Weights of a small GPT-style language model, trained from scratch on English Wikipedia: 169M tokens.
Each number is 50 + 15 x the weight over its row's rms, rounded and kept within 0 to 99. Layers, rows and columns count from 0. The size before them is the row's rms in percent of the matrix's.

# gate: layer 9 MLP gate, 576x224, rms 0.0902, rows 242-251, columns 0-111
# up: layer 9 MLP up, 576x224, rms 0.0822, rows 242-251, columns 0-111
# down: layer 9 MLP down (transposed), 576x224, rms 0.0509, rows 242-250, columns 0-111
gate242 094:52 39 69 70 61 40 30 46 49 25 77 54 57 56 49 61 47 28 57 36 46 61 32 68 50 47 62 49 59 53 62 32 36 48 41 49 44 61 27 68 51 60 40 58 28 54 49 49 52 46 57 28 64 55 51 46 50 75 65 35 48 53 82 28 39 40 41 68 70 81 44 55 82 36 52 53 50 24 37 48 63 34 42 52 68 67 58 42 52 62 61 48 70 69 66 64 51 34 29 27 67 38 47 49 45 28 75 46 48 39 55 53
up242 107:53 70 68 65 69 45 42 51 42 52 75 19 50 25 45 80 43 41 48 48 41 53 36 31 50 27 53 48 45 45 30 25 61 24 52 45 51 51 83 75 62 17 41 34 43 77 30 51 52 34 83 61 56 26 65 57 61 55 76 42 55 36 44 67 55 47 40 35 80 59 38 45 35 60 65 56 19 65 62 48 44 69 50 44 56 42 63 52 50 64 61 89 23 64 82 32 46 53 51 47 37 56 56 47 50 80 34 55 38 43 47 61
down242 101:71 36 61 47 33 39 54 70 47 42 21 66 52 42 65 40 79 75 12 51 57 57 46 38 42 45 45 44 44 48 71 52 45 49 63 35 77 60 26 30 64 62 26 60 48 51 57 71 33 62 33 35 57 37 50 69 21 63 37 64 38 41 29 59 46 31 39 48 42 53 65 55 57 66 56 57 50 73 55 38 58 59 60 66 23 56 50 90 35 28 34 32 42 47 56 52 50 45 59 59 74 45 50 48 33 62 36 86 60 52 36 38
gate243 101:41 48 34 41 75 83 66 44 33 30 40 51 56 67 38 65 16 49 49 60 32 60 17 51 36 44 46 53 75 60 57 41 53 42 56 56 41 35 54 43 51 34 65 54 50 64 59 58 53 74 40 38 59 40 49 56 64 53 39 48 54 49 42 49 56 77 72 65 55 52 42 27 54 66 38 44 58 76 75 54 56 81 44 42 77 41 51 35 38 47 50 55 53 70 55 33 79 35 67 53 54 09 64 41 38 78 54 65 55 46 41 51
up243 099:72 58 36 39 41 20 50 45 35 63 46 42 56 36 35 52 52 54 82 25 77 61 81 63 23 38 69 59 71 61 51 46 59 47 47 46 63 45 51 51 68 34 53 74 61 70 50 76 35 30 42 35 39 52 43 56 78 50 46 31 68 68 44 18 65 41 46 48 58 75 48 38 47 50 23 55 63 57 52 66 41 51 86 64 68 48 47 43 80 44 50 38 84 56 65 59 30 23 47 64 40 44 70 64 44 38 43 35 65 49 57 81
down243 103:42 44 44 49 44 56 52 62 49 35 42 48 54 35 53 52 36 48 12 32 58 60 42 70 64 45 58 41 60 59 42 44 48 71 68 83 47 59 12 50 44 58 60 33 58 27 34 10 48 34 79 62 41 43 48 45 45 43 52 52 49 38 31 48 47 26 50 38 30 33 72 52 21 64 40 47 34 41 72 33 45 44 27 41 64 48 63 35 54 50 40 44 53 26 14 33 67 54 38 63 42 62 47 57 43 57 63 44 36 99 63 44
gate244 101:52 49 78 54 35 46 81 56 47 10 25 37 47 52 49 37 50 48 55 84 53 74 50 73 29 63 31 41 60 70 74 39 40 48 38 37 52 28 40 50 61 66 48 50 51 41 36 54 32 47 55 42 60 86 38 20 31 38 49 76 39 67 37 40 56 43 51 25 43 46 90 46 64 47 40 47 71 25 48 63 66 72 53 68 36 40 42 33 71 21 51 63 56 46 49 36 41 57 57 53 35 41 51 41 23 58 65 79 46 61 51 84
up244 108:37 37 63 67 45 45 59 50 52 36 47 65 43 47 56 48 55 71 65 34 58 66 57 46 51 30 59 57 58 60 56 36 67 64 51 30 35 44 60 53 40 69 39 63 58 39 24 45 61 69 62 49 48 47 38 52 42 64 35 53 69 46 81 59 39 50 41 58 57 30 29 39 62 76 61 66 40 67 31 47 54 30 52 66 75 54 36 69 36 27 48 76 35 57 35 61 38 56 44 50 38 66 30 59 34 53 67 75 39 38 37 40
down244 106:67 58 11 45 38 61 32 31 33 46 77 46 80 53 51 73 43 46 48 66 78 34 34 60 63 53 46 78 52 43 51 59 68 43 56 60 64 69 65 43 44 53 57 44 33 73 57 31 33 47 46 48 46 46 51 50 82 48 69 23 43 51 06 47 56 52 16 51 63 86 44 55 46 48 43 50 33 60 55 50 49 44 15 20 60 50 67 32 43 49 70 46 39 26 89 60 76 57 28 60 69 29 45 49 47 38 73 43 66 63 45 49
gate245 098:33 79 66 49 53 42 27 24 62 67 00 61 68 49 52 42 54 40 13 51 60 44 48 68 56 42 53 64 78 50 54 44 55 45 23 65 56 58 43 61 32 49 37 52 31 46 65 45 57 53 47 80 25 30 71 55 60 59 27 44 50 32 58 51 38 66 43 49 61 62 61 35 25 27 48 43 54 47 72 57 56 23 61 80 42 48 49 36 49 62 55 26 31 43 52 52 23 57 63 40 68 24 39 63 55 42 59 83 43 69 59 61
up245 096:80 55 62 74 37 71 35 66 35 40 55 47 53 72 62 41 49 39 54 70 51 36 69 57 34 47 72 14 50 42 49 70 63 50 57 63 78 44 34 35 54 51 48 23 47 36 40 59 75 56 55 37 54 57 50 60 43 54 34 41 68 62 63 76 75 41 77 51 78 66 40 69 64 48 35 50 36 27 61 47 52 78 39 50 51 53 73 77 67 46 17 40 35 66 37 59 43 63 35 48 51 41 71 55 41 47 35 45 55 44 80 57
down245 106:62 36 59 42 72 56 50 60 38 45 79 43 46 32 54 69 53 54 52 61 34 56 62 70 13 72 42 39 22 50 52 41 37 57 62 74 38 79 66 35 64 32 41 22 45 49 44 63 39 37 47 59 60 60 38 47 48 76 45 62 41 66 38 27 39 49 62 28 79 62 53 78 61 59 51 65 53 58 51 68 50 22 42 33 71 41 72 65 31 66 37 59 65 69 88 66 63 45 74 63 50 62 57 38 68 34 39 35 58 51 59 24
gate246 107:39 42 61 51 65 21 72 56 40 68 34 42 35 53 40 35 57 35 58 31 44 46 51 80 33 46 37 51 52 58 65 17 37 81 62 33 29 74 27 43 63 62 32 45 45 62 30 68 35 69 71 57 54 45 51 48 63 50 62 41 51 65 26 41 71 64 76 47 47 43 62 75 52 42 33 45 40 74 38 63 43 51 67 51 53 47 49 33 69 77 60 63 26 43 50 44 43 56 48 49 48 44 54 62 48 60 68 51 71 34 61 39
up246 091:37 42 88 59 34 92 56 44 41 62 42 74 49 25 43 34 57 36 20 42 56 30 41 62 51 55 75 62 47 31 51 49 75 39 50 56 60 55 36 36 31 56 24 41 28 56 40 70 34 50 41 52 59 37 57 32 45 77 50 56 30 38 63 47 42 64 58 53 58 60 20 59 19 40 57 54 61 32 50 63 62 68 33 40 58 65 50 39 70 35 46 17 73 47 82 53 47 82 66 47 51 21 36 60 66 63 49 18 68 56 38 58
down246 102:56 58 53 51 20 61 42 68 42 32 27 30 49 45 59 44 69 44 55 21 55 21 55 54 51 24 20 49 60 63 62 64 59 66 55 78 45 55 39 35 62 58 35 53 87 57 44 63 54 56 69 48 45 63 56 57 56 23 43 58 44 15 52 54 40 55 80 45 22 63 62 17 37 43 62 46 33 31 38 62 58 48 40 47 28 50 84 44 50 51 54 36 29 66 60 28 35 62 54 27 36 48 46 61 34 52 26 32 48 30 50 50
gate247 109:53 68 55 38 69 38 70 48 49 56 33 73 53 26 74 47 69 39 58 75 56 72 51 52 30 57 45 49 48 25 27 41 30 52 45 55 52 13 60 79 81 51 19 54 40 52 65 33 66 57 39 47 55 64 53 87 54 60 38 35 39 41 46 52 14 50 41 41 63 40 36 74 18 40 38 77 43 62 47 53 52 71 48 77 72 64 42 48 65 43 60 59 51 17 53 63 38 79 77 41 69 34 58 32 40 45 47 59 45 53 50 41
up247 111:22 59 46 27 46 35 35 51 45 60 51 75 49 51 38 42 80 50 46 38 19 43 34 67 47 41 49 55 48 58 47 46 51 45 30 44 83 47 54 43 34 45 29 48 52 28 54 27 34 59 18 58 81 27 74 62 15 25 56 49 66 39 47 22 60 94 59 65 62 28 32 39 48 71 46 39 61 70 56 51 61 76 47 59 53 42 60 28 45 39 57 79 55 54 69 30 54 44 63 66 37 43 41 33 40 44 38 47 37 45 61 70
down247 105:68 36 65 77 63 45 61 43 51 55 27 37 27 76 41 44 19 32 23 76 80 60 71 46 62 43 46 30 41 58 42 65 90 38 47 37 34 71 67 67 65 65 74 55 41 59 24 59 20 68 56 54 18 52 41 70 71 58 42 65 40 58 63 31 43 26 35 28 45 63 57 69 77 44 59 54 46 54 32 42 36 49 53 55 67 47 48 70 43 50 37 47 36 38 22 67 40 59 26 14 78 50 50 54 49 51 60 51 52 67 41 18
gate248 089:67 52 53 61 43 78 64 55 45 69 32 40 53 45 38 41 34 60 40 63 55 31 65 45 37 48 31 62 70 45 62 39 93 03 59 30 56 76 58 67 19 76 66 62 56 68 40 54 47 71 60 41 51 54 24 51 57 64 55 59 54 92 47 55 60 55 64 48 32 49 45 81 55 48 43 36 57 30 48 61 57 75 46 50 73 62 36 49 50 52 54 55 47 31 69 56 52 45 65 42 43 56 25 53 39 72 62 64 41 58 42 63
up248 097:31 62 61 70 86 70 46 51 52 44 45 33 51 49 29 28 57 60 54 49 42 32 69 71 37 27 26 69 66 76 57 56 62 66 37 38 61 52 30 51 78 90 42 60 26 66 43 55 54 31 50 56 32 47 49 53 61 39 52 60 67 48 62 85 25 69 22 35 19 73 51 51 58 58 30 58 57 35 62 34 42 60 46 44 67 41 68 54 37 42 27 44 33 30 59 55 43 42 49 46 37 69 53 48 17 59 63 36 59 48 54 84
down248 096:56 46 64 92 42 26 53 65 57 69 62 55 47 81 23 30 75 42 54 37 35 54 57 66 29 80 44 66 40 77 50 73 58 75 75 46 37 65 30 62 45 89 53 38 39 46 30 49 67 60 37 61 76 28 51 44 68 89 35 45 48 50 42 38 54 40 36 74 60 72 32 23 43 51 36 53 17 32 55 23 70 40 44 50 49 36 35 54 47 41 51 52 61 74 64 44 40 42 44 64 52 64 66 57 56 48 52 36 51 61 62 43
gate249 094:56 36 40 51 40 29 57 35 68 65 47 65 37 65 21 47 34 56 58 61 68 36 54 62 85 42 51 68 73 66 45 72 56 72 53 22 28 44 55 38 50 38 74 60 54 52 46 66 63 66 28 82 43 49 52 23 25 50 51 53 74 57 74 41 69 63 56 50 29 68 27 61 38 68 82 50 54 38 42 64 31 33 44 52 56 50 49 42 69 47 49 37 49 52 80 67 31 39 58 39 46 52 56 36 38 61 58 40 68 33 43 54
up249 096:43 35 73 62 51 73 60 38 52 59 46 37 72 49 50 47 57 46 54 40 83 53 56 24 37 56 48 31 62 59 43 41 40 69 25 71 80 40 27 40 50 49 59 47 79 38 59 44 76 78 41 41 08 29 49 44 37 09 37 64 46 10 80 46 49 29 45 64 68 69 74 32 46 53 73 68 63 44 71 38 47 34 74 56 43 55 24 47 37 44 49 37 37 09 40 51 40 55 57 40 57 61 44 69 59 45 78 41 58 60 57 55
down249 102:79 83 48 43 58 29 50 49 56 65 42 50 30 37 46 50 48 34 60 57 50 48 36 35 62 39 50 69 66 76 62 67 56 53 48 47 10 49 61 32 35 33 35 49 49 38 38 50 67 66 33 64 50 80 20 69 62 57 75 32 62 80 51 48 65 67 64 60 42 41 60 39 49 67 49 52 51 30 49 31 58 46 21 60 39 31 47 50 69 53 57 35 35 43 57 65 51 34 89 46 84 49 56 40 49 44 61 13 58 13 42 16
gate250 094:74 08 46 51 60 33 46 66 43 62 34 36 44 54 57 43 59 57 10 61 34 47 41 67 33 69 23 49 40 18 58 41 45 35 46 43 50 62 50 55 35 28 57 31 66 58 45 54 30 45 58 66 51 59 20 56 38 54 59 54 64 48 60 55 38 50 35 70 79 71 57 67 39 45 41 67 65 42 27 38 88 65 29 42 53 74 45 32 75 56 74 35 64 53 53 32 36 79 42 70 59 49 27 38 58 54 65 75 65 61 28 47
up250 100:40 48 58 41 59 84 68 67 51 43 39 51 33 99 68 59 64 52 55 47 66 41 56 26 38 74 59 51 32 49 30 67 45 69 66 28 50 70 41 60 52 70 60 65 39 26 59 38 61 49 49 32 61 47 50 57 58 49 45 38 55 44 37 50 48 90 41 60 54 61 32 48 62 12 34 52 37 45 49 48 32 27 75 48 38 44 55 25 34 62 28 44 74 41 31 47 41 33 61 80 44 53 37 48 57 29 24 64 60 35 67 47
down250 100:51 30 36 35 39 37 61 58 39 56 69 21 44 36 54 37 35 68 50 40 41 47 66 43 25 54 31 56 67 79 59 57 62 36 45 32 75 58 67 69 41 61 71 26 49 23 24 73 40 66 85 55 49 44 42 59 38 48 29 53 36 68 43 76 43 53 38 70 46 33 58 36 41 33 71 54 78 58 52 59 65 87 58 59 42 51 60 35 65 53 76 39 58 42 55 58 56 53 25 43 42 64 15 62 43 54 73 03 44 43 37 61
gate251 105:56 63 59 57 55 60 62 38 36 79 36 59 55 23 37 55 60 50 48 58 59 59 60 36 49 63 54 48 67 56 41 30 70 47 50 59 66 52 49 72 23 44 73 58 68 84 41 73 39 20 42 55 62 50 55 70 53 36 57 56 62 55 45 39 34 59 47 41 38 81 56 59 38 81 61 43 45 22 55 48 68 35 52 59 69 28 43 65 42 52 44 74 48 37 40 50 45 61 54 50 54 49 69 25 38 78 71 59 61 23 54 26
up251 104:45 64 40 54 53 47 73 43 55 42 55 36 38 86 48 49 25 46 14 55 39 50 33 38 66 68 35 47 51 36 50 56 58 56 36 41 27 43 70 08 48 52 12 24 89 51 54 66 29 35 86 53 69 51 73 30 82 56 22 46 67 41 42 58 61 39 58 30 17 70 61 61 49 52 29 62 28 65 40 40 51 40 45 42 55 31 61 49 47 46 36 57 70 29 36 60 50 75 90 58 46 52 28 61 39 67 58 38 56 60 54 44